Weights of a small transformer language model.
Architecture: RMSNorm before each block, rotary positions, no biases in attention or MLP, untied embeddings, some layers without attention, gated attention, value residuals, capped logits.
Training: a variant of Muon for these matrices, 809M tokens, 6173 steps.
Each number is 128 + 32 x the weight over its row's rms, rounded and kept within 0 to 255. Layers, rows and columns count from 0. The size above them is the row's rms in percent of the matrix's.

# layer 8 attention value, 256x256, rms 0.065, rows 61-87, columns 128-255
size [ 99  95  92  99 101  99  92  89  89  98  91  94 101 104  92  99 104  88  86  99  90  99 104 101  98  93  98]
[[104 152 104 115 135 124 123  93 108 116  98 137 121 182 120 136 139  98 119 148 185 116 134 138  94 106 206  48 120 168 139 111 186  65 170 246 161 101 107 131 156 155 159 150  93 162  84 127 145  81 134 140 132 171 101 175 112 127 102 134  74 165 166 146 129 138 161 121 118 121 130 149  97 132  69 129 154 147  76 150 142 107 161  86 117 110 118 125 146 134 120  98 161 146 182 104 118 152 150 162 149 104 102 134 149 108 102  86 167 133  93 167 122  98 154 138 138 144 168 107 132 123  98 133 175 155 150 154]
 [136 167 152 145 160 106 154  84  95 141 100  83 122 158 162  94 119 133  80 126  76  87 101 106 157 171 153  73 162 144 138  95 144 109  96 145 133 122 121  94 134 112  75 113 103 116 193 155 172 114 128 129 159  58 122 195  98  84 173 149 116  89 106 111 101 192 108  88 185 183 123 105 137 159 107 132 208 121 130 138 238 123 174 172 144  89  77 169 131 133 154 121 119 156 124 176 202 121 114 131 104 101  77 172 128 161 129 116  81 148 112 155 169 169 152 128 149  98 160 117 140 131  89 173 116 105 110 122]
 [126 185 178  88 130  92  88 106 104  21  93 134 131 167 121 138 171 162 141 115 160 152 138 163 104  81 118 133 148  97 150 126 162 146 151 121 122 117 174 150  86 150 119  98 122 174 130 141 117 109  99  74 134 132 122 143 114 182 128  82 105  98 135 140 110 139 123 143 164 127  82 105 134 127 130 109  60  74 100 152  89 151 166 134 157 120  22  98 181  71 119 136 187 138 140 115 122 172  81  91 131  86  70  92  75 127 124  99  90 236 121 116 128 171 131 122 157  55 115 150 124 111  96 135 105 171 104 140]
 [131 132 135 118 140 123  65 178 102  77 145 116 139  99 139 157 123 180 169  97 125 149 154 126 134 147 159  78 167  69  78 130 121 150 169 188 128 143 162 120 126 108 137 130 127 154 106  99  82  83 164 176 176 141  66 102 138 131  96 182 140 135 111 165 102 130 139  81 174 144 167  78  72 137 110 101 114  86 125  66 141 166 161 135 146 138 158 109 112 129 155 129  45 157  98 150 158 125 116 131 100 109 174 127  84  72 110  88 105 142 155  79  83 154 117  96 170 123 125 105 190 121 113 117 157 126 128  87]
 [175 145 145 131 126 222  69 169  79 150 100  83 170 139  68 110 122 146  88 178 119 172  82 108 122 123 173 110 162 137 144 143 132 126 115 122 202 164 138 165 155 132  89 134 141 116 150 122  82 175 132 186 124  97 172  95 103 101 113 140 112 124 131  78 190 110 160 131  98 121 135 138 120 112 133 121 112 139 132  95 127 135 125 113 180 137 170 101 118 128 105 148 144 119 206  75 108 162 154  79 140 116 145  70 159 186 127 142  28 114 150 176 120 126 153 146  74 122 128  90 138 139 146 144 175  88 143 172]
 [ 91 142 152 110 117  64  50  95 185 101 121 152 129 111 166 146 120 149 167 150 166 134 145 124 121 112 140 109  43 113 182 126 159 127 187 134 114 125 161  96 107 146 164 104  86 126  99 130 124 171  78 125 123 158  94 157 166  68 123 110 110 128 147  99  87 171 135 129 196 147 127  92 160 138 134 147 132 192  62 148 122 104 180  88 112 139 137 117 135 115 143  83 158  64 119 142 116 153 136 113 119 151  88 185 166 179 120 102 119 161 119 121 166 163 106 122 113 113 116  83 109  64  94 164  95 137 153 126]
 [102 168 136  93 150 156 134 106 148 156 115 116 237 152  90 137  87 137 126 108 167 163 151 135 113 108  70 173  92  99 135 171 175 193 114 135 155 126 102 155 158 165 168 127 158 144 137  69 142 201 122 109 137 102  86 125 159 152 107 148  93 133 163 139 128 179  50 107 123 141 113 154  99 149  93 130  92 141 183  80  80 113 135 119 120 157 115 142 153 106 105 198 123 164 177 120 113 147 159 149 119 159 168 179 161 115 141 119 111 150 169 112 180  97 106 126 150 158  89  83 124  95 101 108 129  85 125 167]
 [ 99 148 117 105 108  83 168 169 120 149 133 109  91 113 131 155 138  95 128 104 148 133 143 122 112 164 127 118 104  79 131 109 112  92 101 152  97 168 154 120  88 134 129 139  98 144 101  56 154 141  42 118  68  58 189  88 112 122 136 128 120 120 140 129 179 171  62 134 135 182 116 153 157 101 107 166 167 108 180 129 124 114 125 139  79 144 110 165 141  67 194 165 200 100 129  92  92 157 103 135 164 123 125 180 175 134 148 146 103  93  90 105  86 116  68 128 113 128 165 121 111 157 164 136 107 190 122 109]
 [132 142 156 143 103 191 147 136 118 134 150 160 121  97 115 104  96 109 143 118 119 117 148 149 147 194 127 186 107 123 164 124 100 146  92 149  76 111 157 131 191 112 113  98 148 167 147 102 123 128 143  69 133 135 183 150 174  73 219 130  96 133 156 119 137 125 101  72  84 111  90 131 101 147 148 136 154 170 161 107 108 160 125  77 175 155  99  84 154 139  95 123 132 146 151  92 113 236 162  84  96 160  61 135 126 124 175 104 112 175 135 167  92 127 146 142 203 199  99 146 134 137  79 118 104 149 116 101]
 [ 94 218 126 153 161 186 131  70 141 107  79  99 170 165 117 131 103 127 142 181 147  99 154 122 101  94 140 123 103 155 111  93 126 136 100 140 156  93 157  91  96 124 127 136  66 106 124 126 130 119  47  53 129 142 162 135 148 120 127  75 143 101 130 116 212  90 118 106 114  89 115 167 180  81 175 113 153  72  78 164 186 160 123 116 112 133 138  71 117 174 102 160  61  76 133  82 142 132 158 134 138 110 150 130 189 124 133  99 149 119 175 167 174  91 189 214  97  91 137 131 145 128 167 115 127 171 133  65]
 [122  96 153 118 142 168  90 173 171 121 166  98 105 146 177  83 190 131 145 178  47  94  81 157 160 111 147 151 119 208 134 125 112 131 173 105  97 135 102 159 181 130 133 151 132  94  94 140 127 152 101 130 136 122 165 130 126 140 151 113 114 170 134 117  99 148 110 169 105 158 123 171 103 129 155  75 160  92 174 192 154  77 154 159 121 112 131  95 187 123 138 127 156  99 112 111 179 139 100 126 146 110 155 101 140 118 178 109 219 101 128 189 180  83  76 148 176 174 140 117 145 135 116 162 108 136  96 175]
 [ 97 134 117 142 163 130 140  87 137 168 158 152 106 154  95 109 148 117 112 154 103 106 172 154 110 110 115 119 130  88  83  92 105 144 101  77 136  66 110 100 110 136 176 136 165 111  98 142  91 147  44 170 123 183  82 169 134 145  77  95  94 106 121 152 132 118 166  94 133  90  92 115 167 117 170 124 148 110 154 127 127 158 197 176 160 171 140 103 167 130 107  81 136 114 154  79 123 196 121 131 103  95 100 101 159 112 163 123 139 134 123 136 121 141 107 122 159 192  81 166 150 145 148  87 164 160 138 149]
 [166 113 149 115  97 159 176 119 125 128 152 104 191 119 101 121 140 141 126 177  89 163 109 126 110 167  91 185 179 156 136 193 145 181 179 163 143 103 117 150 150 113 127 148  87 191 151 120 152 127 117 131 153  88  79 132 165  90 168 124 151 152 191 130 162  86 127 114 110 141 106 153 136  60 105 108  86 132 151 134 127 116 127 137 174 122 195  89  69 117 134  93 188 128 162 143 167 141 124 144 159 136 142 121 105  92  95  72 162  66 136 150  76  96 108 136  89 134 168 110 150  93 169  81 143 171 157  92]
 [179 157 103 131 122 116  75 166 158  87 172 178 137 156  83 169 135 113 113 127 102 192 114 102 121 167 105  94  98 115 129 157 157  77 200 137 184 168 154 108 144 192 142 129  80 118 185 139 153 123  89  84  99 120 112 134 121 146 162 104  97  75 102 105  89 104 122 152  91 127 126 143 153 207 131 119 110 149 142 155 164 130 126 108  98 104 109 162  96 156  75  87 147 126  92 129 127  53 159 149  85  86 116 163 107 123 104 124 137 158 126 165 166  69 115 111 109  88 153 143 179 105 118 173 172 165  94  76]
 [140 113  73  93 171 104 156 118 176 131 112 100 152 130 101 219 114 114 177 103  95 119 127 141  82 146  87 111  93 148 153  84  88  70 160 160 123 125 151 113 137 126 110 147 139  84 106  98 119  66 113 122 126  75 149 133  88 108 100 106 101 111 129 160 165 151 148  88 145 129 167 132 149 125 175  89  93  89 119 156  97 124 140 131 135  87 180  55 157 139 157 145 141 116 140 137 155 136  88 116 124 127 116 122 125 136 109 150 112 119 134 146  87 158 119 200 176  77  91 122 131 139  53 174  69 101 167 135]
 [139 101 162 149 105 176 155 135 128 132 132 138 187 126 131 141 108  92 139 102 169 169 102 217 121 132 105 150 108 146 148 150 161 174 130 157 134 169 187 194 174 130  85 158 147 103 109 149  67 128 118 129 153  37 123 105 180 142 122 138 113 107 149 132 149  70 100 116  93 124  81 181 123 112  98 132 179 138 154  80 136 127 130 238 129  98 152 166 106 132 136 117 180 131  95 109 109 152 108 139 100 151 140  70 114  84 135 114 102 157 145 210 149 108  93 155 106 117 148 143 118 171  93 175 107 135 171 147]
 [121 152 105  80  92 102  77  98 126 105  86 150 106 102 150 123 177 107 168 158 133  89 143 137  90 160 101 200 145 159 110  79  97 101 115 171  88 141 146 163 104 195  80 148 146 112  87 120 150 159 138 117 113 163 114 158 187 126 192 112 133 140 132 124 136 172 102  92 164 123 120 108  95 140 192 168 127 108  62 170 139 110 174 125 168 147  78 134 140 106 148 134 210 170 158 136 107 129 147 120 211 107 105 141  99 104  83 177 143  95 101 187 173 137 131 145  89 171 136 134 145 128 109  99 149 160  95 148]
 [119 122 136 138 172 142 123 128 143  95 110 172  90 121 114 121  48  82 156 158 159 187  80 171 123 159 138 145 123 133 155 173 172 177 147 108 113 124 139 116 105 153 132 149  99 130 140 119 117 134  82 167 103  99  86  37 145  37 127 120 128 137 125 168 156 123 143  84 147 117 138 148 143 168 145 133 182  80 125 131  99 111 106  70 126 156 157 142 131 152  85 181 209 151 126 113 112 172 191  52 156 167 155 100 148  98  75  93  92 132 125 143 133  71  98 138  38 116 103 112 138 125 112 120 147 107 103 123]
 [115 118 135  87 174 133 172 155 128 135 169 146 174  79 158 133 124 104 153 134 160 132  87 128 177 101 107 134 136  99  90 151 169 111 146 158 215 111 176  82 148  68  91 162 175 133 177 100  99  74  92 128 178 122 156 137 205  73 108 110 130 130 198 138  64 171 130 117 117 152 127 172 123 165 139 115 125 128 163  82 155 131 116 110 128 118 119  79 145  82 155 197 108  91 102 118 115  89 147  78  87 120  81  99  65 126 140  96  97 126  79 189 217  59 138  92 135 134 102 154  95 119  91  50 108 140 200  67]
 [170 118 111 204 168 125 111  86 136 135 112 179 133 119 124 168 117  91  99  63 133  56 125 142 163  98 168  90 112  72 143 147 121  95 118  99 123 198 179 144  94 123 136  78  93 142 159 146 144 118 169 165 146  97 210 112 166 110 101 141 129 139 113 158 109 105 152 133 108  93 136 130  97 162 122 130 126 142 144 103 159 202 112 101 110 124 146 117 182 213 126 154  80 158 199 145 135 101 130 117 208 149 138 150 155 143  79 168 122 162  95 162 109 120 170 132 130 125 145 112 136 113 119 119  90 152  87 129]
 [ 73 100 192 157 126  98  75 174 173 109 178  91 103 102 188 118 143 189 126 116 143  88 129 143 129  82  92 111 108 172 113 162 110 112  79 181  82 138  82 133 101  95 120  64 121 137 105 172 125 142 136 122 169 165 166 139 125 143 131 119 107 146 177  91 153 150 141 178 174 133  56  85  65 149 134  99 136 185 136 121 130 125 142 105  83 120 145  64 149 108 152 124 123 172 105 134 132 132 132 111 150 104 130  75 101 116 136 132  99 141 212 106 139 137  90  75 150 175  79 195  84 144 172  81 150 131 117 111]
 [176 143 163 173 119 193 110 140 116 164 110 145 105  74 107 139 146 116 122  97 124 121 172 161 126 127 132 170 106 165 152 151 127 166  48 119 108 128 158 107 156 131 108 170 140 154 149 106  48 132 123 147 165  84 124  92 160 142 137 120 153 137 143 146  97 110 150 126 166 118 118 142 152 146 160 137 175 126 128 138 194  93 109 136 115 124 171 124 128 147 114 107 153 119 153 147 144 179 147 139 149 157 148 137 196 102 147 132  79  80 137 199 110  91 145 118  68 125 107 122 145 109 143 112 104 144 103 127]
 [106  82  84 136 132 182 141  70 109  97 140 113 126 196 135 208 106 100  88 137 133 154 160  82 105 177 126 114 117 135  44 103 101 157  82 105  98 135 151 103 122  99 118  89  87 165 181 135 103  94  97 147 158 128 153  93 162 164 150  96 132 179 180 136  68 182 131 115 112 129 100 119 127 113 129 159 192 185  93 152 166 114 142 132 151 101 141  76 123 137 135 114  87  78 107 113 132  85 189 138  83  88 210 122 157 117 114 191 140 108 194 121 155 141 198 131 197 150  54 127 135 121 160  96 138 177 158 127]
 [ 75 139 156 130 157 117 105 140 151 170 136  99 103  65  89 167 134 105  98 137 164 142  88 115  93 144 172  82 145 105 168  91 163 122 123 102 204 132 123 118 120  68 162 128  56 156 152 148  97 114 107 134 157 171  95 173 101 138  96  76 139 217 160  74 117 125 127  56 125 168 151  93 112 101  95 110  84 126 129 132 102 132 120 144 152  90 154 101  99 177 107 183 159 167  75 105  84 104 135 155 146 118 146 116 148  86 154 101 207 149 185 151 147 114 109 151 131 161 177 127 169  85 139 164 159 132 144 185]
 [110  89  98  71 105 131 169 126 112  93 177 120 120 172 155  51 190 104 126 144 151 211 134 121 139 143 104 192  74 107 153 120 134 125 108 109 123 133 148 116 163 129 143 150 123  85 151  96 102 141 100 111 113  71 164 140 125 106 137  92 111 150 173 145 164 101 163 117 122  96 135 161  83 133 117 134 100 117 155 176  79 129 131 138 212  59 156 131 148  74 118 168 136 103  70  90 113  89 132 110 162 190 105  61 126 147 147 192 124 134  99 105 121 126 127 133 154 131 138 125 192 112  89 150 120 115 163 106]
 [182 108  88 109 115 167 122 141  78  93 136 129 158  90 170 145 168 185  82 170 147 134 108 133 111 149 225 107 153 148 112 111  98 131 140 100  94 144 129 108 112 153 152 121 103 167 101 124 141 149 136 141  92 146 156  93 153  98 136 102 116 109 177 129 170 132 102 123 112 177 106  87 137 102 125 141  94 111 115 157 151 121 178  92 165 130  65 185 127 122 173   6 110  96  51 107 130  77 132 208 139 131 139 110 157 156 106 141  88 161 145  99 126 136  93 105 133  48 128 136 116  59 131 111 124 174 153 135]
 [141 132 142 136 139  96 107 120 115 151 104 156 190 142 181 154 132 151 151 144 116 107 127 138 167  95 147  99  86  89 146 119 134 102 103  41 110 108 147 165 121 119 154 180  85 155 190 137  73 130 157 129 164  64 154 181 173 200 157 181 130 112  90 186 119 122 140 110 122 157 136 114 105 153 105 154 150  85 114 103 112  84  85 125  44  96 112  81 146 112 157 125 119 186 148 140 110 149 107 144 115 157 158 139 137 120 105  94 166 138 168 145 148 121 162 124 161 133  97 174 123 112 136 144  86  90 129 151]]
# layer 8 attention output (transposed), 256x256, rms 0.237, rows 61-87, columns 128-255
size [ 94  88  88  89  91  92  85  85  83  90  96  92  89  92  84  92  93  86  90  86  84  93  91  93  92  91  95]
[[ 83 157  70 119 152 184  87 185 116 159 171 126  81  93 139 156  94  86  86 102 121  78 139 177 151  82 127  98  85 142 147  55  97 130 109 114 120  83 117 123 115 140 130 156 130  89 144 180 119 141 112 111 113 158  99  83 117 169  78  42 118 116  92 128 136  77 157 157 137 165 136 127 179 123 129 125 122 147 153 157 115 117 168 171  88 170 167 113 110  75 165 148 136 145  91 159 114 167  83 115 171 152 111 193 119 181 137 110  88 165 131 152  82 138 165 138  60 122 165 162 111 111 125  84 145  99 132 131]
 [108 125 103 122  64 135 134 204 200 154 138 190  78 105 148 107 115 149 130 142  99 105  99 132 141 191 157 104 188 161 108 118 118  90  82 108 126 145 191 100 147  94 130 142 163 139 110 166 176 121 174 100 126 111 107 182 118 187 163  96 112 155 156 137 127 107  83  62 132 126 166  99 158 123 152 122 108 177 119 133 157 128 209  76 127 102 143 108 105  78 159  52 123 125 142 107 130  70 106 143 133 149 124 117 123 135 125 148  88 145 126 174 199  94 169 140 127 133 107 106  91 118  81 144 127 100 138  95]
 [127 148 156 112 104 110 103  88 179  99 117 125 111 147 165 102  91 114 149 137  80 141 154 132 141 124 119 109 120  93  97  92 141 134  85 147 169  92 155 105 197 180 133  89 103 126 124 129 137 119 112 113 125 150 111 133 139 148 171 141 105  84 179  90 113 106  50 173 148  98 142 159 111 135 135 146 144 121 141 149 164  94 165 137 159 131 158 130 130 139 125 166 109 177 132  84 110 120 123 168 140  54  54 157 144 113  93 156 108 147  99  95 142 185 147 110 107 138 131 185  89  96 156  47 165 131 115 126]
 [166 163 111  88 159 109  79 159 161  79 135 163 143 132 160 156  74 119  85 182 117 151  72  58 124 118 111 113 165  96  95 138  99 109  97 140 131 174 177 150  71 106  80 152 131 199 132 130 129 143 128 130 118 154 118 151  78 133 121 122 117 123 128  64  93 152 108  93 126 182 149  59  71  87 125  56 103 142 198 119 123 125 129 126 111 107 120 139 159 116 130  75  81 127 106 142 103 116 170 142 168  88 138 101 209 129 115 116 178 204 118  85 122 150 165 107 130 117  47 177 144 134 154 183 126 197  87 140]
 [134 141 169 179 126 150 147 159 143 112 157 157  98 147 129 155 157  95  41 176 102 120 163  83 145 115 139 104 177 110 119  69 126 147 139 127 118 102  89 113  98 135 128 181 129  60 191 115  77 127 127  59 143 112 151 117  68 168 163 179 166 172 122 166  99 112 183 131 147 192  86  74 125  76 108 121 124 119 107 132 154 131  56 179 135 163 153  86  70 165 119 104 118 120 136 139 135 129 101  68 107  40 222 130 167 127 103 121  75 126 132 155 127  87 109  94  94 114 190 127 160 128 126 129 117 147 133 126]
 [ 98 157  84 110  96 149 145  80 111 147 118 132 168 167 149 105 148 158 110 152 123 125 115 144 130 177 123 147 114 167 148  96 160 137 141 100 148 118 184 139 133 153 107 114 115 145 144  94 138 129 101  72 161 154 114 140  85 102 129 165 144 164 170  46  44 124 128 161 146  91  96 125 155 193 187 106  99 113 159 152 156 198 110 122 125 131 196 100 121 185 108 152  80 118 137 121 163 124 117  98 137 130 181 145 123 132 128 174 127 122 100 150 142 159 121 184 184 143 161 104 105  91 131 116  92 184 140 111]
 [136 113 128 112  81  56 111  73 150 183 124 162  95 125 111  91 114 109 178 153  93 122 143 117 112 164  98 115  85 155 106 112 124 171 128 115 185 149 172 103  99 182 137 156 148 158 126 142 116  81  51 149 124 142 108 114 153  82 142 131 135  71  69 122 103 142 181 108 191 154 142  89  81 128 122 121 162 114 107 116 106 146 145 109 142  80 109 144 161  88 110  87  96 148 125  94 144  72 121  74 161 111  61  93 137 150 136 134 184 155  49 112 152 110 124 183 102 132 116 113 174 108 164 139 141 153  45 130]
 [154 149 156 141 108 123 142 109 150 172  98 117 159 150  93 106 102  95 123  67 107 102 181 146 120  86 127 135 112  81 172  51 144 152 137  86 176 133 137 114 119 124 119 110 166 130 125 131 160 190  57 105  60 134 104  94 167 118 124 121 101 195 104 109 114 178  73 144 141 204 133 133 146  88 140 137 134  56 145 137 158 151  73 109 127  91 152 159 155 133  80  94 157 136 126 179 137 165 130  50 119  79 136 166 114 156 116 115 135 107 169 195  64 132 158 111  76 140 112 160 147 148 110 131 115 123 108 133]
 [100 135 101 151 107  84 119 150 145 137 123 146 102 119 142 141 122 130 174 129 134 144 122 140 218 209 143 143 179 161 167 142 137 187 148  96 132  77 112 155 207 118 165  76  76 128 157 116 159  82  85 153 116  97  75 169  95  82 148 184  89 128 142 138 157 187 105 131 162  93 138 133 142 120 157 116 133 186 125  93 126 191 154 108 164  80  94 140 101 176 165 108 145 190 154 109 111 116 186 121 138 130 147 107 121 122 165 147  74 122 178 118 190 162  96  82 152 121 149 148 166 115 148 107 122  98 188 152]
 [ 73  71 124 130 130 151 126  75  43 136 123 120  10 133 136 137 139  86 151 115 164  82 129 142 164 103 146 117 136 145 141  86 134 124 124 114 147  95 148 120 132 132 102 114 156  81 157 132 107 120 101 122  77 194 111 108 161 170 120 159 173 121 141 163  79 157  93 139 103  97 145 165 204 119  94 121 144 143 196 210  69 120 132  77  70 140 189 114 144 128 146 163 110 172 165 127  86 181 150 160 108 119 179 141 142  98 163 108 143 140  75 206 108 134 153 139 159 168 132 153 135 103 194  79  95 151 146 137]
 [ 98  84 208 162 152 118 141  98 117 131 143 144  80 130 124 148  64 183 152 101 124 114 159  82 147 118 114 136 158 150 156 115 142 123 118 140 165 109 118 137 127  86 154 152 110 142 112 105 127  61 103 145 167 143 144 133  94 165 145  87 142 172  89  87 113 107 105 167 165 122 137 112 140 171  92 155 169 163 140 200 180  90 119 117 118 170 127 141 165  67 145 177 116 112 127 135 119 158 148 108 149 149 134 166 113 130 127 201 131 130  38 189 137  82 116  91 149  97 134 141 150 127  84  99 105 110 134  88]
 [127 144  95 129 128 119 105 155 119  70 111 104 112 149 161 137 134 136 126 178  95 101 113 160 131 147 179 140 112 142 146 131 150 125 147 140 166  96 129 105 141 175 139 144 171  97 132 105 136 118  83  95 142 150 102 165  94 185 130 109 184 110 119  91 187  97 132 122 116 156 109 129 104 132  78 123 166 146 146 129 136  99  97 205 159  61 172 117 152 152 154 149 177 136  98  82 138 136 151 129 114 130 127 175 165 169 164  91 138 149  86 121 114  91 155 144 101 148 102 169 155 127 115 119 119 132 151 184]
 [112 116 180 157 147 168 108 105  60 111 222 166 136  47  96 119 166 113 122 169 118  86  97 179 170 106 121 126 136 170 177 146  87  75 145 125 105 100 155  73  91 103  95 134  80 151 147 114 159 133 115 139 103 163 167 134 135 172 141  93  94  94 101 110 145 148 155 161 119 146 132  59 106  74 121 100 115 109  99  76 158 116 134 131 136 157  74  96 141 196 110 142 146 122 155 137  98 109 179 182  86 118 147 160 185 108 132 101  89 137 167 143 171  98 118  92 129 142  86 139 105 148 141  89 163 100 199 160]
 [ 98 130 132 114 137 132  93 156  91  70 163 178 112 146 108 112  86 139 116 136 141 168 120 123 181 146 162 132 119 142 132 170  76 148  98 128  99 180 118  99 135 140 105 116 151 106  88 149  88 108 170 154  99 130  94 155 104  85 119 163  62 168 103 184  90 122 127 211 135  83 141  94  96 150 162 123 107 126  82 133  65 126 166 132 100 134  73  92 102 157 181 148 119 164 171 132 111 105 106 129 168 121 115 101  93 132 125  79  82 129 111  77 141 129 133 171 130 190 163 183  74 170 135 129 111 119 133  82]
 [100 149  85 174 122 127  92 113 102  88  78 178 107 101 153  79 162  70  93 150 138 174 100  80 142 171 120 129 191 161 129 103 172 150 128 158 162 171 144 125 167 122 144 110 151 111 133  86 181 101 135 140 155 137 130  83 121 144 101 184 138 149 139 141 125 144  34 181 130 110 160 121 110  52 160  91 121 125  97 183 161 107 199 104 161 121 111 112 165 143  94 139 157 133 152 145 167 126 159 132 106 116 101 177  78 123 124 128 169 141 173 142 167  88 125 145 110 175 124 155 172 171 138 115 132 116 120  66]
 [151 151  81 101 115 148 135 106 166  78  56 144 172  81  92 192 110  90 110  90 153 103 158 132  94  93  59  94 150 143  80 168 148 139 161 131 125 131 115  83 103  61 124  71 155 121 122 182 120 100 128 125 102 100 114 170 144  86  91 117 105 130 144 137 173 143  84 121 150 110 138  72 135 110 108 138 153 156  85 131 124 101 117 164 113 141 155  77 128 111 137 158 131 118 179 132 144 146 132 128 158 113 144 110 103 134 134 112 101 148 124 107  85 197 113  44 114 108  95  77 159 125 159 179 114 150 116 114]
 [ 82 134 155 152  89 144 162 168 128  94 185 160 134  63 123 142 155 142 133 103 116 156 135 108 148 133 128 109 125  96 140 147 192  71 164 134 158  93 134  79 129 193 142 138 121 191  92 126 102 156  54 117 144  97 100 141 113 116 110 167 126 128 119  75  88 112 188  98  82  73 137  69 129 147 148 153 124 132 127 194 149 116 111 172  73 115 104 128  90 118 166 114 157 162 108  85  92  96 147 145  81 109  97 138 117 130 119 187 169 121 114 126 163 179 165 148  99 144 118 144 139 159 138 153  91  87 115 147]
 [148 122 112 140 130 162 125 112 140 135 141  80 122  71 153  55 127 105 106  93 143 100 112 176 199 116 125 153 118 163 140  99 100 154 136 134 110 155 113  98 144 147 120 174  92 166 109 120 193 136 155 138 111 113 181  62 146 164 138 165 102 145  63 109  62 216 162 144  82 192 168 126 120 122  78 125 147 141  53  47 149  73 109 116  88 118 120 159 110  75 126  78 122 102  84  47 152 141 149 164 115 159 154 167 119 118 109 140 115 125  92 101 151 170  92 122 116 138 132  93 101 126 130 175 150 131 148 117]
 [121  68 175 128 110 110 131  99 145 160 115 128 128  62 145 130 152 144 168 188 151  81 120 125 116  98 154 118  99 111 168 113  40 161 169 142 121 132 129 101  56 101 127 139  49 151  83 118 113 142 132 141  63 117  93 154 118 101 134 139 143  74 135 150 139 151  67 146  94 119 124 138 113 132 139 168 115 186 183 175 130 174 165 122 186 151 183 111 143  80 110 179 122 129 179 131 102 129 159 147 105 139 176 136  70 147 102 126 149 132 125 164 215 147 144 103 141 138 149 102 125 108  77 159 142 105 107 114]
 [115  52 104 212  95 115 140 123 122 126  95 151 124 110 160 118  65 141 111 148 142 178 132  76 104  97 169 143 154 154  98 141 146 160 127 133  75  98  94 161 112 126 151 145 164 128 121 131 153 161 174 131 153 167  84 114 118 112 158 146 116 122  96 168 142 105 154 153 129  67 168 215 117 113 186 147 150 140 138  63 113 178  84 129 150 105 153  95 127 142 191 120  89 149 103  98 200 115 132 121 124  78 117 103 149 151  98 162 152 159 164 166 121 187 134 139 119 124 145 125 104 155 133 157  93 145 193 154]
 [ 81 102 118  97 109 108 105  93  77  82  95 133 107 168 159 174 138 152 177 147 143 133 140 105 104  91  92  46 136 133 141 127  77 102 104 135 211 151  99 163 161 141 108 114 112 152  63 171 132  89 182  81 191 131 140 167  99  80 124 170  97  80 122  65 139  74  92 147 131 171 112 156 101 160 139 112 127 125 142 125  93 138 113 172 148 120 149 111 152 157  65  91 105 139 109  96 119 124 140 105 114 161 193  95 126 147 142  50 117 149 142 131 120 111  98 135 140 107 123 129 111 131  92 129  87 176 117 132]
 [155 122 131 117 124 140 132 122 144 177 129 170 136 108 138 107  87  78 149 172 118 136 185 171 125 136 124 142 182 121 158 195 144 146 126  90 150 108 125  58 135 107 139  67 175 109  97 147 126 102  75 111 153 119 134 111 127 182  91 159 177 117 137 116 173 163 121 128 144 146 120 138 187 103 132  90 124 198 120 146 149 128 151 103 117 133 119 157 104 158 155 126 139 178  91 106 120 145  99 121  53 141 144 151 111 148  62 150 100 108 103 140 122  80  93  91 132 143 135 107 158 144 108 134 106 109 170  95]
 [132 144  72  41 136 109  98 109 125 151 125 144  99 163 124 144 152 110 173 134 109 154 130  75 103 165 116  88 117 143 153 163 111 123 154 135 127 115 117 138 143  93 136 109 182  96 127 114  75 160 139 106 101 141 112 139 181 125 123  57 148 124 113  84  58 140 114  76 117  80 165 145 130 109 109 126 161  98 137 140 152  98 140 142 166 111 181 141 163 106 112 150  80 112 178  93  86 105 120  87 142  88  63 155 127 134 182 110 145  99 154 133 131  99  97 124 146 159 153 120 104 155 112  91  95 139 172  73]
 [107 138  90 167 126 162 187 157 109 190 131  96  94 122 164 141  83 116 119 130 131  89 103 139 106 106 167  97 114 200 117 178 108 111 102 135 103 144 191 158 164 115 126 104 161 137 123 191 121 103 151 124 119 127 147 185  95 165 151 109 153 128 131 112  99 154  97 127 109 139 153 130  38 101  87 192 152 125 103  95 136 128 152 167  94 100 195 108 173 132 114  85 154  93 159 191 124 149 127 146 181 102  98 123 123 114 123 108 165 111  73 168 160 123  92 135  92 145  76 190 129 106 112 170 142 169 177 120]
 [144 121 160  91 131 101 150  99 151 158 137  44 125 162  71 115 133  69  88 142 143 137 147 118 232 100  86 149 120 121  98  97  72 137 124 171 116 131 107 186  95  89 172 106  93  77 146  85 181 111  98 108 172 114 114  93 180 158 145 108 130 165 168 120 172  86 140 181 121 109 113 146 124 102 129 115 151 109 111 153  52 117 102 140 146  87 119 126 147  73 130 118  74 106 168  98 143 168 137  78 176 118 109 115 126 124 164 127 218 114 133  56 164 134 107 180 144 149  87 144 176 135 155 135  90 108 134 117]
 [122 122 120 174 176 140 135 150 151 133 140 136 109 105  97  94 175  94  74  97 144 161 138 158 152 155 143 123 157 156 146 106  75 138 166 179 116  93 163 180 134 125  77 153  77  63 131 138 109 140 125 133 120 116 118 117 133 170 141 106 123 142 179 113 131 149 131 130 169 155 127 107  85 125 133 135 149 114 133 109 102  99  87 112 117 143 144 131 148  80 163 140 112 172  83 134 174  53 137  94  67 150 153 140 152 106 116 135 115  96 138 112 124 119 150  37 152 162  78 168 106 132  50 103  90 174 133  56]
 [ 55 136  61  85 181 160  91 111 151 141  67 101 164 137 154 137 162 188 137 142 126 161 116 194 120 101 135 102 141 143  84 179 121 138 187  91  81 107 127 198 133  58  93 164 126 171  87 105 173  52 114 158 126  98 121  86 118 109 117 139 135 138 120 106 122  96 150  58  74  92 160 171 106 108 113  82 106 203 113 203 125 154 139  84 179 117 162 143 113  91 151 174  55 126 100 138 171 133 175 188 100 105 136 181 161 144 180 132  93 108 162  93 114  77  86 102 124  96 119 133  66 127 129 151 155 131 152 166]]